{
  "norm_place": "pre",
  "qk_norm": false,
  "batch_tokens": 262144,
  "train_tokens": 580700000
}
Each number is 128 + 24 x the weight over its row's rms, rounded and kept within 0 to 255. Layers, rows and columns count from 0. Numbers have three digits each. The size before them is the row's rms in percent of the matrix's.

# layer 13 attention query, 256x256, rms 0.0358, rows 150-204, columns 128-255
077:130144159132143155122127127127145095092117165098112181097081167115107129088160085106103133087112125138104126145124120124144095096101135121130141108164162138089157106114131132186117177121143157109095140124152103157133096107113151149114147144144098167157144139168129150112155109100127156090143091121123118094118126141093045169122152139136127125159138131113132173118081118095167136109090
081:116105041124109118117130116113125165111063081116170102105134143113154113102140075093119077140177155159148127092134099171123146111162143113116140116134085132105108088127125104160163131137152132184135072111142104096150165105186113102117108143127115131125138113125123109119149126132127080116125115114150095106121089096138181096158124110137113120092107128137097115112124119132110141128146
078:136114134102079119119088134136096099089134118105128104139104098167111123165105123131090144135137121087146122154107092108137154157117107170098084159102168138180149131155128127138116138127101149136136109146156148107128149112098088110135110119109181105133121090156151146130130138147157083140161191176153154114148160144156162126121121108094118116120135120119113156146159124158164102071142
083:124139103116129109097146101111093150083133117129183145107110108105064143151160132140146119133131145090139122115135095110107115108119133173143086107145144114143143138115098100089166145133138149124102144148146161099118100135143146084101132122116099120112147142134103122143127174131160105113119138133080135145144096118127166118139151117127153136122113124119167131142144114114136109106174
085:139113156121130095162148131128117104102170137136113122139136116106122127113134148138091137175176126132120152113121099092101113106141137138125117115109150157171166150134161141099116089103159097121113111143107150137108160114112106084149139100145137180127146102105137116121167108122139111155082095115138136092122111129105164139123123131109126128127136131140154097111142098175118131125128
086:109136105148151133153094064105125149165105154089136126150134118132090149115142085148137118098131071122123175171110161136152114118161137123108092116120133105141070134153100153141116158115106127150132170121195134115126126136118117159159162120141128115142145121137129111157153140110148149175066114134093126127166124122120120139163143135168106120139132144142101140070133114120105143151097
087:104105167151165148110114140166132159175188142162071153165136106111142150151101105157157133146082141094132105144141155140118090148098121140127132150142179157105160135144123149106145094119121126165099188133121116116147141137132103149150137111119125075124133105137168113162121145132153147137108159163142116125146151125169160138165149158110090110135174130153132122123136166171095143165109
099:110146091113130157123139134093129163084135111100126142129131164156145131110076095086107111157084142114133143123107123124100156111108134108085108171103108103109141057122140108075111146097109147159137089110130129096157122104144159112117105142131055092121127139102106150102106099108178118142118147143156140121155181131156162138112137165083159159109168112123128118098124160093129109114107
101:091166128079131170120160152161129152147110107163137115099133145122104077137146137116128123113139132143134084111145136132120126100139158127130155094156171135155097106107081174147124126117158106098111106132103079108113161155095131161109141127125076135108179158197130124113141117146102137109158116092133122116140117095139108124109135138128141126156138086152107117152106140133116128129121
107:146120130132116106135145149116118178145141132105107130102085151130130137171144128137161115156138122128092130110165088110112122114113148102150137130111103160163127180116140142126111126154108101118114138118087108117146123154177106151162129085149159132126103113158111131089179130141192138166140139140140166123079129143111108162127107136138137145135123168148134133129117159133132125145102
097:115163091124146144150105123151164087115137119116136145146138201134115113113131135106117098111107124138178124128143115143132152111111068109132125136092095105097123092143142147145152113120164145141125165068147090096145137125150145128132132075124141118107139123111090115116155166105149161164168145129154130146189171153129139093144153129126139054117118116152165119102109135085121120123146
105:089136111106133166124129102154153167108066178111182111104137145133109142108115129123150136114146118143142167145142137145132153124109121090092144125129096189126101127129143159128118117174120131156160145169085054134150152097121119091174129140172126121082113138132126120152113139124124143124102177126150103128123128131136129155152112142065100097165120147153101145160130158139141156119129
113:125096146102121136102115122162117120129109113141138097124131121113123150126130108129145138099133139163133111125137120151137169136134135092131140135133140125151132092100148153096125118195140098140157133157138121099115146125140130147157151141105132163118171155126109104139099167126126126132105163096080138145158132132073146106121120101130181059150134116111110139163102127127105137113171
110:157125120127102098079156107095153095141105144154180145152090148114094103129138149142145145118108141106124154117085170134124092119151179116120121155154119135079131108131109114088119117127139179124103128136113116161119140115157145136129146133133091127128105108131141120139144151064103095127101105162147090120171141135125118177080116091160123144161132148111142143143125130133184180109111
123:144166139101076126143096133121102129137158123096120116134111143128095121128127124118098154107114101083152115109145128125129120121144172122140147148110140104106176123104104135149104117129114082113074091139147148147166138123155129114158123146150138150127132143119115137101152077108120136115105088133114145106142186157143135123117100077145118160109162116148155129112117200131128110104134
109:105100133122125166142083184159133168128134112148137127136124094114156158140130094130160188101114122105125125132120134147148150118170146126096079130117109123113159100111135128176146090133158118174119141169121144125121096135190133139157116167089139130136115143149113157151087136107148127128148134121123123133099113128142118148160145112134137126173134118126145156114144175130107130079147
131:097115129134122135148098178150121104111151124110118139158112140119116135104136110074120106147112114119116094113116145141125163135104119120196094108158115160129125067150155102167098106076175137129137121109138138100134128127127113137159127136135109097154128089117188131137104165120109181160118130101121111151144147135134140143183127168163133098140136170114123145117101109170151161125134
115:116086122149144137114122111143132153121134102094138166101137102148137112176092133121119071127143126097135135124091139134153106118136108088107155166119133132148098145153156157138154132128118092120115110123104155153152185109097120163146125123189125155109118170126128160146126143143101138110145182172086144135141072139157163163169107156114149088097142132137124137133112140140135118130128
119:085161108137130114091152080097135149124123130165139129146160170138117128141122136128098110142157143126106118137103126150124129107110156073131127106171124083141129109149122129128152136154168101101127096051148185110129174177125147146108112107136114158114181172190128139125141121135122090133139102117092144178147122124151127142087140104109154092039148090128103111124095143126124131140142
128:149088185112137152150105122168128104122146140148117148122125119141150106134137177088119107109141146158142127133134140141131100089123148108150115100149131133164142173142139096108174115078095115090166141113152141149166147146101178151134101105113155179149077129165099105113112124118122112092158126109144083104107130127139132139124155177124134134059149105125139136114125097094107134114120
127:137131151118150110171179120113100131130186151160142136116093113127130137140111163136159114153100116150140153148119133110146136139127088116111115118127177139139132091138148108097145101121132157146094134124160111106103116133104107102134170130107090140091125117131127103157165124129141155117111118137149130094106132187122146152149175117154125133123094172145161107138118115081127123128146
121:159145149108086104160142150170126127123110118164119101103075144104123141130132105152080135122130146130129125127136140144141120146118132148107145154115153124097096105089130120114102112110130148088112086175132135110103131163097125114119128151144099183090167144121123128090062124097148096074150098136152106156164158109160121123140128127109158143151099166094158138124117104129174126075121
133:144109145113158130182111129075146091129142097089120130123090149124120143107102113144128099128101166105163112139155132142142108108102132148114135099131138167110143151133099123141089138148113163152124094151142135150077132105112095128134110158090121111166080161113096118156111112103126164133120106110157088094135106134128141109140134155147163125131139138093114128140194061137122104170075
139:112149145109126125156093125137084139134116147147140126107138137189124129098119159136108124157140102164077115136154154160119103118110094126159125102101109106132095121168166113111148165095075139103163115086132114164177131144083115099138129115145109169122115105118141168098112123137146117148111117154135128086155122140121107101129136199152089119130104103107124164136147140103121143113118
145:177122162109106106099123159138098086126108131138118107171140126109092130141163134148121174138129157147144134119112137096147139111137167154090124149154113122127174135066085128087138121183130094159114137099133159108122115131100107126157098117143148116155133097113149131131133145142083093111144126140097146139130130114163136148161090080122136117108157162123109106134068119140152142129160
145:136120128090194110121131131114131122117150137094135126168092128128107131158105171105118166121160123128087133140126125139130128113111127123140147136134109113145114146160130124135118133115123109127130123116156130094122084154120152089172118113154132114122142115141135123125124141125166157141145160127055125137097110148108113155170115122093140110125189140166132131098080089156100111163110
142:140127111163148136108123123112099091080185150108135137129130148140116136106111137132137102113131081129145191142131133166117153104113112097116110125153125131119127130161141121103131141161085125134165177164133104148144126133106168115151159145119086119112115114126142119129078094133090115108110163188097111081133131143141142112153114161138088124089129114117137162130141108119152144111207
140:153135125167122146127119122116089150136122097098134105111101133128140138076123090110113156069118147152115118154122115139120162126126161092106099146126135098145122132114104124152159117154147120151102114100092156113122182104141144083136176133149122099130154161129119120128084149153140135148134168113101153152131140120148131080112148108144127164109181121151114119142139137098056070077098
142:113141115130130110168125133164118155134130109090131126090154078094153132116159082104128131172142092130146138133104145154122122110108130149100150116119123134116105090125125126135155133107110140133134175122137136100113124086112148122131122101136167103140095127134146139142143098122108085111149123158128141123084083103156149127136163163098108105100123116099115135092131058114138122180106
146:121162167143151114102128098139120128134145178139123134161147110142094170087148138148198162115103137149113159166142139151120127117113117153150103125104123133119103162147125135126143136171129126116151122083123088114151080109142177179122147154177142137124128105100116120143119117093142139114136139127129122112124094103174186117116124114112102138145129116152153078128151131121115139122118
136:126104139195133128128129116171124187078121141133170119079101106107156137143124127167105148150157101122131123132114124135099095142165112155105110109130097176135125119105147115133128130128140120111150107158151084154123127077158118093106128139104109144084139079100119112081138140140136160113116145081110143145126113165132116174145116139132191125158127126137141125142145139130129128136125
149:114158171107123114171140126193138088102100108168137141106122109128115139144145141121142131165140100134176137120139134093104111117116116168105138105125088120155121110137120126087148093131184150141116114115117110120132118110108154150167108095185117132090137118088126124135100109112157135095113135078120131127124145125133134164122095074092128138108123105139122110176160151096177128115102
125:139146146144158119106134135135117088153163119171109109110149163167151141150138132147140150137135141089073117147105130118115117080162134141095132152099143115147183107149165137119095130086082099153130122118115139150127168129123149127103145122097131134087122140144129120096086119162125139096152103143194125118104134124083131125105157121099096127122150098167092106129140125164089109122145
128:086149098128149134159116154126155129145126115149096086131106192142114071086145128111153130109121110138173132097087146112117117075079123119138117115104118117150080151130118129089099155111147140129159078163126144129120065107091128151141104106130169153087122129129123136161150168155119132153124114144105126112155144168133109157142081104125084135107123146167141141105086156114115132124143
137:142140203088116136081148154104137162168130130120129120108106123108096110168081088149152159149089172129105130139137166127135160106097128132111149132159109103135147096126156079119125139137161151118132139142119135118149098177123131131144124137093079145105156115115155170132088188080135131102096119121119110157116123168141098117149150110131151171159128110131098139139106136105102145164166
138:129119104119136197169159106090140158128145142160116124134093133125146110107136127119108100116104118130130129117126114149131116126091127168145139089132152164154145136113090157147148082158137106128110158108168095133141160102117094123173112078072108091120094148171133149123136149137120122131122127136107151110110127143174096131146147130123122131169140161110147152147151136172149099117109
138:133129157135116111141119127142130072107131172093159159108154121136114129113127145125129104132155148113169105130148125112105147124132120144130127180139111149107183141171131051112123137098129144114107106115137095127124112087092145134145096149135089109125122108095136084151153132143137128114147132122131157069121114152128150081122133141132148115091114111112111130157123067121116074114073
136:118102101103112136121120136152096165108150168166150139153127122161133121142130092113133116127125133120129124132122178126139143175108131133110156146120118143128135131057138145165079170131146145101127117106112110165142111128051139162129131127130151116139096097186150151093074137164095108125095120146160136133130111096117121105137131145121142091088140104140109124128166097138107141150102
136:139123142092162135118113155120128121147097135130120135096111148151120114183138150065107171151108108155151129092166115113115141148106118109144133115161105154182112113125148110158127161142138154133130176148109113141118137131117141171177121142121140107128091127128130084084139181127131152098109153137130131091126107167131130106140119125111133126167092133144149147089123100121146200089119
139:107150120105171138095140125097119174182120131120096145100107138144122130125099090124141126119155144149152102102102105155161171159117168128157146148100101132126109121135128128110102122138096087089158128141116114106123112145135112171179144173119129187107126146135139114109100153089130149107100200129167131103135112156115124140118070148142135130142146117124139180141108124170146110111141
137:156153138152132125127129144144061148100112146135176115123125134150095096144136143169123124134138143107144104070105132099126133126106119153109174153155158120123142165113172140119096114092163130141138154140139111120129106097138154128092110103136122170103114104138131153108099153143105090168177088160155121105130113107110133144163105122125151126120154117147135122186129129121155145125147
151:180137120106112116095138120136167167063126141103156132134137133088127080105135119150094115097130128131145130133120153129109138124144097173120125124133136123142089101101111109130133109127104150133135114088113144152138155115166130163146062133146137122127085173137115075142146164129116100093104127135102173105123113132165096153184140126134152129121112130153151107140131147130138107129155
072:103116144123136100113164139134121119102186112099141137117133116103141119105127159120131096090117096131133100130145081114129162127114168102122127183143069171120099113137169131120153155154191136110126128144134135124107119102155121140140122151126114111125092158106144152144148146139138157088088160172117086124124163141111141156159138119125143132154132113170169148149132136116148134098155
069:158129139139145070148139106082142151147113165115151102089190114096108107105139122121131134109145126106125141096106153164104137108127092148123126116109116092136161151152131113081095151121103147147122122104118088120115094133154120110122171149141165135139134151135087110149113140146106153178122163096139111127096142134117106141083158148094128116142106113084100134143113153152128143140129
071:167143140094142158101143110136120127172152122108148132121130108119143099150131089140142131136122093128110130153139144150164134109129128087142114118155147151146097136145131152108166121137166152107129160132192133150122107145135150116110140139109147109118133137143100120117165180144154123117128105183085111159123096125131127092111142164138128089118097113141149154119126145136109112116124
058:133115149097100131111132094115115112133134143136128113129131141179129116157112063112083119136142141129104075106158115167147138164115141140209097116164121124165114143106115140129130084143140132144137114132116088096176131143119093157139133102112113142172113141176100133087119163143088159145135167126124105139098132165133111132083152138154116164127146143110140132112088159114172149081125
068:168093144180114101121128161107141125126111137120124136135109126148107203113109125124123165149115130115146157110121127095100134095127176130082147152093130166117157147115113116144138114155098109139114131107108159144134094082165149147132147134124110102112109135096120172109146088116120109133150123155131150117132110145127118114116156071131118121161124153102072124118101147128105135149120
075:133135133145079154142092066146122174157068109135165109115157106156146092129160151128134143108147101097121158144107120089129103199140142138140142120145112116117157099159166132142119169101118143102156093121149136128102130096145114134137110139139152116102094144079131140154115084112119145116116114129150105126164179075113184065149116128126113115142090080116161095134163122129153101124133
069:138112119120128156133112153151122158151134120139116146081123097121123120136120095189130119063104142107103060122120158141098114140089122125137124122147139093116111153102115106139072106128127149097126175127138094093105144151102096099139115173152155114128123143144128132143174151136119099115137177111157081160131137133146110106130144143124165156139089132101161140133113127154108146111126
074:068145144100165094147128112087152142099159178113124181132078135123130166158129114171109136141108136167109134093140155114118147120107121100139127124134154146138141121094155122147107138095115146134107118137090130076059132137208072134150109136127126124099127135135132071108136150128166112146154159151142138175093082205139124147154163136149140124141120148122159117124177124129168128147128
069:131106111137180159136141133131115177113126167152100115150159146100128123158112106127156156150098125084108160145129124114192104106181183123131103140145131104155157061138122121106132144165167137111121115129129167126147118133133147095143108105108119076152135137127100132124147087139148138159132091138181096139098132160140101115112135139161128174138111124145126123132125119125114113090151
065:129142125109139156169105110113123081121138137105097115119125129113085187153105136094141098185110140142135103118108134141145111114111109127133129125131158136145138117122133172171159104165130149144101121167124139171131116146158127141134069131157129153171156123126141143128136097160150117096143154159117116160125148146137091145135136144144100121117157165121112138137127142143141147144139
062:138126152134139150123153113114121095091127143123145179141139146145146157145154140085147121135136126130147157139104130071140123128177163104117157091105138099164137124100132131160146146102118117131076139133120104136136103101150186127125134130101120105184083128142155127111063092128128171132117094093162148126126139142079159142139112123124138131145157112174125167142120164134127109128115
064:147160147116120150118141168158168111094125095172138090157088115124139140102126145109138132174111114158154135151119103133118125131154119136152147187130104128169101091118100132133152157135124136141161105145134122140103087131117084099115126101152134123105165112107136124140114149164130145107123152145133110146125144128147138149115108094129116152136123140134159144153090125112134166056135
063:138158138146156113109114165094116118129118116116121127124121130113117143114143080114101143112135129130126143117109116107113085148134170135105134116094085093091142184114157128153115146097119129132115159135170141092148103087114161111141135122162112130127075084150163133130126091132121109130136094107123171109113157138141124146131159099138172142093114150146143091118110090094147090139115
# layer 13 attention key, 256x256, rms 0.0357, rows 150-203, columns 128-255
074:079106130162138133124109135134125116160155156147116124129114101124171145163126153133164112130122151124134141134129148115119082162155114184128120122135103102163129103106101141074166133170151146149100119137104110176132120096085092131105117138154135134152128111082121129142123093149159151133143187111149109113133178120128178095151113111105117129089153129108145116153156208150120125172159
088:131108164094146156123131106147133105131128144144127124148116100137109121149124179113149129109121125125107098115115151112153132150129116124154120111094162127088124186146153145147071097119141124105129151116100094154129108152092155148122148118135146101131092133161131132161136138116123124123132126158098118155143117135106063134121115153161111107121121123144142140106102118127116083126107
079:139138064119197123096202140161114140152149139098145164116125101135179144115153134137124129105165119162122156102151110134103135125091130116118124084122129126122152119154156163114127147121126111108145100166122147153132151127149171125142099149114140112171146108109116162116104085162150147136135116123139160120118133135141126090152141121109162114124110088132107149143142111122118142195116
089:121175103124096171169117147118158087130132176129127132150163156127156091143124119089109124162131093119112154125142149130147145165087089101102131166134124134184121116153106122114114109143125130158147132098077111114147168180114181127135143114109077111140096111125135088179105150157118137112159149102162137121114176098106134110152180066101150116107167125100125135146159156111144167113097
075:140173105144113119164150075104146097113129136126179147147136116119128090131128139146134090149123129144130137134091096114118136163067092137103112142108132097168093101145124166126115164060099133109147092152116153136109108163119142122114081113090139125145111148085139150149120135148176103157122112114132125117089117153145127151126159114171163138113175115185112133084147117132125105171144
094:136140167117101144139124109133145132129121134142107105110109114144171158073133044141143119155098087100170118136155153160133111149190149155113157131131110100120131086083134084104065125106138134117131139083161098045111106101114142120088127143117095161124172130126168155130121143103116136100130090103126138117122136125110108116097160112129169163134115142122106126111092129148115152103146
097:155141104124056117126101097154162109107098137113150159124086139132077159126113116170119107102121080104146141144121107128148129113148129136149139083117102130123164125157140138142089159141130170110112132116144149107188131065157117187151150155114114147107143115091142126166114174131133119112137083124148117103110085181125123134100106116151147065098153106128143107144152140145085130112138
085:090187145144187103114138148113093107082136140114124112154136142139158082126131144077150090167133149127116104135102092110134127117129143142113114124118181108164141130138106102107143147070120094153114096178127155167121083113122128151124147103116071105136124093124076146123147112152120102115113135126146112109078154109129121125149136135124184139157163076102112144111141103108082113138110
097:131150144156092123115158099137136136153079141139153103150095132126106101125115171139095153103126135121126113159142152096142196123106083085166135129147124154094152136133141091143100111082128179071135122133105093066137148139110133133119102123125151096156119145157136132115165140123142105129137118098139123131174143167151178139153153129121124089166104127119124162124139153127140146151112
099:147128135128138104086104160101142118113114150158097125135144118109157138109154073105141146143116115106153156128125100174127120122168141163097123125115191132090148127084132151152122122112109171116189113131145139154111089128166159129149098111151138097164144120146125142096112124149079158152119114147123130141137142089118114120128138067100175138140102137150165129135112116113130165129126
107:175081120137116119178107118133127132180126113115123135127129155096111123177074150157174110071145128140139111147115127111153133117112113122099115144150129155140196122148160146085130117147179082175120134128133091092152145106106134154123143076145111081129094128132121120157148155105100173112118139112159141152142111111111086084107164099150153144123150143143112158124151146130122143109148
109:133160097119152139134128115128146171127133161158157158115108099146124131163152150152128178129135133137120116163145172113153115123098126131119172084129138176141112108177140104111168121160159149120124164164136089145148142155121128133111088125148120106124122137129147163154147134105131085095167151124146103114145113124140119112173124111136136143091128125122118108143128091095122145141056
105:136113143114104107141186120139103118152148157141139088123125142074139120158163112132103126127161123164080134135123118103131155147104108102155133111119149116134134143132137132095102105179101126092118111135157121095143119128164124098088136134091177157107155107115118139146116118117138102115167126113136152116136111131152136084127138129102134136179147082094156107152107100108122130151189
114:123175128132164121122127167161148160130108174140117122124118130095106134140174125128131101109125158076099144140136119164160121099174134085140116085122152134119116084105117140137106124148146182121109111075106181116108146104183152131128131130171131108133129107122135107087129115141132165133134075158145132111154082163130137163138137115149140134178130129145099145120111145098158160134142
114:102149140083112128069115122085105113163154129121132132073161115138133101137138146135130105095163090127134118146095149141151113149096109143149178137155124109146144109141157122151104135138169106137110104130190140134144110127152111155186116179137119133143118143144124107144185132159124178125133107153093126139129109140122094103109155153173140132142120147119167129117158164133126129145105
134:144150154132145127132126176139139102126107149128144157165147087133139111154139104103119139115136140103150125124093139184153133138128121149129120114108116137139097161129128081155128142139137178155098149136125178105103093140152114144203156168110170112115122126126107130125143154144131156113151120146117084099113124147124150178133144077139149123140083149124125142128166105127128175118108
137:099148131117138131132101135125121121148139162121123101152118157105115133146135096119065128123130090072108138134131120117131120140139155135146098121152119147117138102116150086126118143112150177119149141121099148148114139158146186118155128137096099048126091128085175145131132150167088137196124139141103117120139149112088131145168174145141192144131123165135139107140113087137161166136146
129:104149161128111095094121129155156132139167078147129146164165095146116132155071117133169138154125109128111100095120117084115146116141132181112125161135125140139119146159102127154148146098091149121135110147124125099129149088118088172130121141176110123097162167118154173155178150143106145127126107117139167143142110100141136141133127125111165112126149104130107126062130156137151096074134
137:151147088115135124115179087131120124102107133105158126100109126162137114117152178118092103165161089129121158128114153188120154099119118094096102110171096092085098092149094126157164163123117124127136110089143124165107153086146150120102101097169129163132152118130174149132101179154105120110089108105084168161141135129130125144104112128152119144108143145126121148121125148114143138166108
129:157128144122164153142139149103121094131129139151106135173150057092115148110141147097145128112134126129136118163120146157139110164145109115166165112115157113141136158149127125109135152140085150089140123128103140144167099097100178127130107112084161142114104109140132149097098156133126119100171130172139115082122101107129148189076161172111137102087110116153076156132147087092127122134145
121:141131118119129104136136133123122162190145118170116133105115100139149136154111130155142141146168099179151174136104140082107165102131097124121152104113146124117124104142146137121123140152099105118091116128124121115106122080124118122124148130110133124083120139117131140139147142189112103049102115136131142115088110161112130090104134150126122098134087132154106145158148145101130160144155
142:124129124143077114153107155143135158133117129153120100101082139138156103121113070153091105121122112108143153095163123153152132129173173134127137160096166132099100120109113123154101146116071149110103117175120142128106132176098088131111120112119126164102143146119153113133075164094122135129140114149114122119140158118112133131171107072139152134165137119099197140132130133132176109088120
132:157108172095155129175101097075169121144138139162117155101085123123114139134125118105130128072090151091119115145146153143138113134112142134093100084108160186107164079137108128088141121138141158182151111127125132151097154131127155139150113148084112102140145155092141134152156116090137119148109112157134117134146142110161140135158141128142135147131151142140117121138170076103102114141082
136:072166141121114171118122114108135118100126121117134094143093141121081124105135125122113130187126065141101137131133140151120138106126111111128131136135127124137066119165130126132139139079104173110160102097124149128139120117113099126107107084118113142134118135117138121066120143124145151154097108115127126104127122111152142156101142178141074109176119082112101180101134129139112154142142
140:186116142114141087115123135083110102144122119156123111172153146150114128150119124115090122113108142128120130123119130124126149116111150140072127152108105120160139156091086104096146135131154143137143142100104105125112114106099084132136154138134119102136136092114098125168106141139103133108152166166091140144112124156143148177166105123120125103160154167129118081101098098143160141126147
138:141126124074153100155125148159094147085149166112139138153136128117099133162122141096121125092130100132133145118108119155157129141129134102126147128131093124124146117147135157125160157104109095129097089111147136131155088154117111124157138131163145145167083094151127122131105152139160126133180122153119179142133140127110140167149096102076130153108143153139105138119127111150105097116123
144:178119099154137147127155152103118143059122121074123113151147135139119193124135105158118111131086121152145177143153153148116147095168113136119095102149123133132074091144138097109141116111094121171134126165103124123152132143145150113109126165096094150111095122168146169121107138135113091148092135129150123131106153166134132109132089158120100119102141117102112125151166088151146127111162
144:127108096124116122144113160093092147158124089124148131106098122113168106084157138167135137110107154146107145158126131111135168159109125124102057119156127131153141130088157144129145148133157112138122121114111131114109146105146096122124116142154094133185157150118153132116115130125114136181147126134112132133130179130143134128108155146126110164130178150162088099158167172131053075095126
147:119113116131121122146137143173147146138104117122158126105147069107125148150145109107151146148128129113137123119120143105118104123107132115135118132145121115150103114113102152116160132083183149147130174093136109118128146148137140104155096176145163111137135091098177126143155112128130105094139158163130128127135081140149130132118137145128074160087134107113135125130133101112132122167119
152:099116141123155119146122132132106152109148161138142134116158155163081152100146116130169141111089142132107164125162113156108128133134124140133111148100118140132136123164117118147166164127117145140140147096109106116179137120144177142128163172168153148146166146078135125155105126097118140106140122144123134121161136090178135120124133112128098140120097123157134125138103124114123115103093
134:080152126139084135128154123163156121121150132146160130113140119134148068136126155190110157116139096137165089124123124121120121142164131162162121102133103123135105132109142078129139156134104144106142129177154111135104121142174173064141085142109112107119124104121133126108123141094140155131132100076122158127142142130135122167132142135117136146123128112135099115162152113088128128146123
145:095148177150151104156139124174132094122128125194147099141119097139124148149116141116160126133143128160187141139117125105093122126098134179124137123135101123134116119149134129128132107150173168151125103143120133132116118102110156133165109069176115136107183117119088098123125135122121141087112118097158134153110170123145089173132079127111125105080107104139104115151130177090175121083098
132:151141140110122102106143113104140139163165134175131115133097158153149150160142113188157117115154120142059153130120121134108140115132148125097124143156157140133160116119145151112074126107101105113164130135128171118122139177143169127152116113099131111132116120152134098091128106143122145122139111117121120127070083151144094129135140129107133157112164140141118133138122135138106109125148
134:130133108149095161135117181146151115131146145114090132140125149133102123102110125119147145132092135121185091117096126125117121060109150112108169090101111136157096145098122138128123150079142131110139093177140157105127112130118139141129131123146154153105110118096140128142130138139129137153139121128120087114110159167169083177147134127131063091124100140135113121111117121113109128154164
136:145135134077128135046159127105094129144127141146140142115120126135087141172109105146106149155139127128135161116135114132157150072061117147119135124135083144119132122118170109153126139179159128104143131155158145106075144161126148142175099165124111122086110122126116133157054164109124145115106156121122120139135137148092118138127141127134147141135083103141143148121125175143096151126124
145:138113069097130151143152138109150140181171131135091123132102113135135093144171133135128117165112153119153132099134152138142099132102132175082146112096155152141131127115074205096129125132159143130131163170118100118154098128113099105157141090110128092093109119162160125086144142101120083109127100136152121112124129165164092095101138135125092100154126158126102155165141120142097089146077
131:144126167140112122163122071126134122091106155113130146100123114111109091089154121153146120153161133097146098162137140108115161105123133148143099116100147149141174099185150069134120148118142151119109136123160158145121064116107131145130098182108107134135156112097132104140142080113100110139158151110149125108109115153142140098115124121138118139091093105174095139187129095121135087110115
134:101140066117111171124096109114113140106168151113090150128125108146136133152127122133140133116131137098120129123136147100173126136122166164117140161114129159153146138104132155159085136134174110156139104122105087152155084116085145137152147134107160128145092120132115078115087115153130120136118130156122152164124145102110139112110175148137109118092098127170114148103108108113103137131094
139:139140131109158122159120159086164106134101124116131120139136142127109122178125165117094170089117162145134122124138125126127164100120144114141095148120099156186094115148146135152103168153105131129102160146131147128131152101138111131185138137122156129123104104096068089066137145169098137097134104162125143093129115126158108148161132139125110139161093116133125148069102138137146168060111
138:111139112163177116111114151084141170147110118159135144112118151118145157157112096122116140116106127150171151115102082174128134144144169166155146147090099116130122142140109140139115123090098102088115118147116105132142121150115091147146138142122133175100104140149107105159087135092119147145118166121153098126128151103116162102122079141121078149154187120131104158111108119195162135098161
138:155189082104121127156096161112099152109127139170150139105130092139103090147117110184103109115144117141118103086116157097128129094092153195136144170114129146113134191114145138120117144117147143117137143125117121114155137100142136139117081112160111133103151083124138140121133158115107105168182144134133139096123111145143119121140129155125134122136142144161087126174123197132174117111151
149:140118110130121127128137116129153165145126166142139117117170092112110116125101128124128125097161119112131114150088121107156106129154111156113124128126121107106121075088077115123160141158118155098112109103116123131153139156165101136137097148134134096104106162128107085119125143123077083120098137146120135100102092163149099116147147165148166141137128148143156151112127128148150089143142
068:157130138156125155131110143100083122137126127097102144140101126140104122119092118135112159186103115080111129088124129141145081108169105130135147139101119143197111118122091144142125113117118106153155143134137134119112140150149173107138096144133091173136125155143132118088135132120140101129147119161157122165151115153091113115132114087099115121094117125118083113088128114147135100140107
067:126127111122151130122129143129100096132139128128099125120135131114142118174162104159105121125168156135153190098108143144061153155118117151091132114139137122082122128136165111146131144152085130134122139137096144144151148100072142095153129125106129118111162119123111135136070110136126107121131130152130165123116136132123114178118132138130090151117140191143168117128163139122142139143114
067:117120141154153100106115111131132092106132090084154104158090164166127144139123153110147116150092125136116126158132097103114119103157104145132160153061113151157120089108109110103171121140139119106072097143123182118137123126159143102166110119140123140102130122105119131139118084140118170147139196154140086145145153154122085168129125118137115138141146120181129088106105119145125144087115
061:114169096160157097117122128138158121128122063103122139156171130118134152096160149162153116121135129105151149114117144116116126095156099098120130148116137136096134174156141052109140125127103139143136158136137115158120123154135181102123127129134136127108141161103127138177136110125142138076169098137109094093135099131124109190126130134141112158137138114129132109156176113113115105119143
067:076151114106136134098123149107137159135182143146101089124149144108164104131165137140134126117186134153121104146142154181143102185105089172134111127137128150136095120116153158137104126128113139141098100106130077142145151164097095094137087099136145114162134129134146142142113135123165143168109132105125118116133140069176130126134137138121151126085082112136147150124169131087121124147138
072:146081170137132136151158188087133137112140115134154160099125100109113118134137083102112123137129129136087145110085123136162120096115139146134124092144103123180117116119080146113139092151153129125100142133134143124151128193091144100123138144120082129099124107118085123106116135103157090122127127153138121109106125156144086156138090179100108143132113132144134113138095133179121137168117
068:126137117156128111159122105159102117137133118112114100168147136114126143132099119139115132142148100090157175137129139121113146113189158151137111123077118155133168111139160143124156169133145102134117086082110148158147126100152117175149176125126157151111157099118158127127094089137124123138186119152088127106112156156103128207125131108138139101092173111172095106121135168120123102172120
071:175194094162107100117107173200093123134159084110114091139163069132159130112104160125115120122148094154124113163146164135127120146119101139100116118109143107117119120151162127156144118118106087113089110149156126134152116118086109125148116102159139149181104102127149150127130125134071152168081132115135118086140147112100101145109154135124141085127155116151109173135129145134088114158128
072:139123136139146141126126115140150132170136142132131132149140167150121142110186103114119095141113164098143098110117157115135114149119107124173171113126141133141136190141126133119097114134156138121164151119117109145145113162105145181143116137125107123128143140115130177166099141122118126160116104103101141120119117085125150145134076151094084092086118157098100143154121148136144152160131
067:120167112180127109105139166115113159149165098094104133148101125137108098104138133104124119104162089149133114134165149149154125137112118120093108130139097122154140163167142116145093127141159124148145103113135093096123140119155139117146116127129138101196103131125116128107095125131142161167136122127162129148146144098147106123123189128098133115128087096138110103115144172138157074162132
068:124103108115123086170174129138134135144138113127072123087122123103102113118154106117139163154132084169110108144142117122162116166120148173120126126124113100154076136126135101118121139139145128165141127119161176128147167117130062148134077099141100129079170113109110140095158124104158095104123140124149105133103130125148121092115197075091138119102150146120101102121124113126167077149149
064:101154137115153097119133097095106114132126149077148125128132158140141110130128125151141098135118085149100111127158154115132113109125129089175127125152091140092108114123116114130123088149139098164158205096153110106159110132135163133115116145130095122134096175139124117128134140119143103136109131121091135165165096128074094110101142110153152189144110141113123121114136112143116096134137